config.yaml
n_layer: 17
d_model: 256
n_head: 8
n_kv_head: 8
head_dim: 32
d_mlp: 1024
vocab_size: 8192
activation: "gelu"
norm: "layernorm"
norm_place: "pre"
norm_eps: 1e-06
positions: "rope"
rope_base: 54100.0
rope_fraction: 0.25
qk_norm: false
attn_scale: 0.177
bias: "all"
tie_embeddings: false
parallel_block: true
init: "orth"
init_std_qkv: 0.0455
init_std_o: 0.0078
init_std_up: 0.0455
init_std_down: 0.0078
init_out_by_depth: true
optimizer: "soap_variant"
lr: 0.00618
beta1: 0.95
beta2: 0.98
weight_decay: 0.035
lr_head: 0.00941
grad_clip: 0.5
warmup_steps: 200
schedule: "wsd"
decay_fraction: 0.784
decay_shape: "sqrt"
final_lr_fraction: 0.02
batch_tokens: 262144
seq_len: 512
doc_mask: true
train_tokens: 610000000
steps: 2327
dataset: "wikipedia_en"
Each number is 50 + 15 x the weight over its row's rms, rounded and kept within 0 to 99. Layers, rows and columns count from 0. The size before them is the row's rms in percent of the matrix's.

# layer 6 MLP down, 256x1024, rms 0.131, rows 109-119, columns 0-127
106:28 56 57 37 76 67 50 42 44 80 44 58 80 50 50 53 59 14 78 58 42 42 47 58 47 59 41 64 43 28 64 38 87 41 59 45 38 48 56 49 40 68 48 23 58 40 43 50 49 57 50 74 47 43 26 76 32 66 63 50 46 69 39 56 47 47 61 58 57 39 43 55 56 50 42 39 18 58 60 58 52 36 43 51 71 53 59 28 21 52 40 64 55 42 30 40 51 33 70 41 45 57 30 75 62 57 69 40 40 48 88 57 59 44 80 60 34 74 75 54 49 43 40 00 72 31 56 77
100:58 48 32 13 28 38 34 43 25 43 43 66 62 44 31 38 36 26 49 42 51 34 62 26 37 67 30 52 53 45 20 31 66 62 36 54 64 57 44 68 50 56 46 55 33 74 43 46 52 49 49 55 44 61 60 67 54 43 57 33 46 62 54 39 50 55 48 42 64 41 38 68 51 43 34 64 33 58 32 35 46 27 14 51 40 63 40 60 40 57 44 59 35 44 46 65 46 38 75 51 49 45 61 35 28 59 33 68 70 51 41 49 56 36 38 62 52 59 36 72 64 66 49 84 54 51 55 42
099:47 48 61 30 49 68 34 69 62 37 44 69 60 40 61 47 52 44 29 53 37 31 41 48 51 31 48 44 38 59 41 25 54 34 55 54 67 26 37 49 44 15 35 54 65 59 44 68 41 49 49 35 57 35 53 53 28 35 74 38 67 64 31 27 41 39 41 55 74 64 66 59 51 28 63 69 28 45 44 51 41 72 50 47 41 50 74 45 64 59 91 40 60 37 41 57 49 49 31 47 23 43 75 74 41 28 39 50 39 74 59 37 47 38 42 47 54 24 46 75 54 46 37 47 62 43 47 35
095:44 63 32 48 23 41 57 40 54 38 59 70 44 39 60 81 53 79 30 39 49 63 61 78 38 78 20 36 61 40 84 26 29 54 68 51 37 45 46 43 53 43 77 34 45 54 81 58 64 66 74 63 60 43 58 65 55 55 50 38 56 52 69 45 43 65 36 51 56 45 52 78 21 65 56 64 74 49 65 41 07 58 40 38 53 76 90 64 50 44 83 38 42 40 59 49 42 72 54 34 66 25 40 56 56 74 44 49 50 45 53 64 27 61 46 51 50 59 55 51 54 44 37 26 58 62 33 51
099:21 53 20 64 63 61 60 49 28 51 77 76 45 30 57 51 58 54 44 69 63 55 50 70 67 34 66 70 66 21 84 69 26 48 46 61 67 40 81 58 68 49 66 16 36 38 66 56 66 64 57 58 38 50 48 40 54 47 30 35 28 56 35 24 47 55 37 50 58 58 52 55 57 48 52 58 32 35 25 61 72 71 60 44 58 27 47 61 61 56 52 31 56 74 65 58 35 54 56 50 68 35 58 37 62 47 57 37 73 50 23 51 74 68 76 48 36 79 53 81 48 35 64 61 60 39 61 55
100:33 37 68 55 82 56 32 89 52 03 44 38 24 40 48 85 48 44 54 25 35 72 55 47 61 55 19 40 00 26 81 51 68 44 67 61 18 36 41 27 64 32 39 45 59 56 22 47 20 52 40 48 42 53 53 51 24 62 70 51 38 51 56 48 71 68 63 41 42 15 65 27 56 42 64 51 25 63 64 07 59 34 54 74 52 56 86 29 42 48 35 58 68 60 56 49 57 56 55 40 26 51 59 71 81 39 35 25 42 69 51 34 51 67 46 48 52 35 63 46 91 22 50 56 56 32 79 66
102:50 13 54 59 44 58 57 35 84 28 47 68 52 52 58 63 52 01 36 51 54 76 62 51 62 20 57 46 65 47 82 62 35 42 28 36 33 34 64 61 45 70 77 27 44 68 86 64 30 34 52 49 55 70 56 52 54 64 41 54 69 51 42 48 40 30 40 32 45 66 69 34 43 47 26 61 58 68 57 73 72 42 63 48 35 47 67 32 74 50 52 33 36 60 68 66 29 47 63 57 50 66 44 57 69 37 30 43 59 44 37 42 51 54 42 52 36 36 43 35 47 45 79 77 50 62 36 66
101:62 44 37 55 64 48 64 57 45 59 53 16 76 47 37 55 53 90 60 50 76 48 62 67 36 68 56 74 59 23 81 49 33 58 47 53 81 72 55 49 53 36 41 16 41 60 80 60 62 43 54 59 43 41 70 61 67 46 71 76 59 28 71 51 34 73 47 26 53 58 41 60 48 28 58 43 57 45 49 50 69 88 62 54 59 19 21 56 33 66 74 42 67 47 41 58 43 24 70 38 20 30 47 15 60 45 42 24 53 61 70 53 53 89 53 62 62 46 50 66 23 43 60 33 61 47 23 18
098:53 27 28 43 37 51 37 33 70 69 44 51 81 48 62 42 51 18 65 43 58 36 68 36 59 61 36 48 58 22 22 49 80 63 47 77 23 36 54 63 51 61 99 42 31 46 54 45 49 35 51 81 24 50 50 38 39 66 60 22 41 48 27 79 43 46 71 47 55 31 62 62 42 59 51 63 53 49 51 50 49 46 32 32 55 61 59 54 37 62 39 62 64 64 47 28 54 74 31 69 62 67 55 58 62 71 49 47 54 32 46 36 50 45 24 50 43 44 76 61 62 52 90 36 39 50 37 40
096:54 63 30 69 51 53 56 00 53 71 36 46 63 44 59 28 50 49 47 75 57 73 57 42 68 49 67 56 57 47 33 42 45 46 41 48 29 49 41 53 73 68 48 50 41 37 30 20 45 33 47 62 42 52 17 47 72 55 42 54 70 79 64 49 38 36 33 55 57 28 47 49 68 51 33 60 83 32 53 89 37 54 47 11 61 59 40 38 60 52 33 41 57 88 39 68 74 68 71 64 44 71 69 60 75 61 61 57 56 33 32 48 58 22 63 51 47 48 55 43 20 66 56 44 34 40 54 46
102:69 40 40 44 43 47 61 32 41 53 71 52 26 48 39 21 45 57 21 42 45 51 73 60 64 37 49 49 48 61 49 34 68 34 67 36 32 60 37 58 28 39 54 60 51 38 54 57 59 69 24 35 54 51 54 46 54 58 50 37 32 68 55 42 80 40 56 65 32 50 53 64 44 43 64 64 79 43 56 68 30 36 68 86 70 44 81 69 53 61 53 60 40 24 76 75 41 55 59 51 52 43 54 69 44 67 47 44 51 71 46 71 56 45 68 52 38 44 48 43 56 56 35 34 73 49 56 82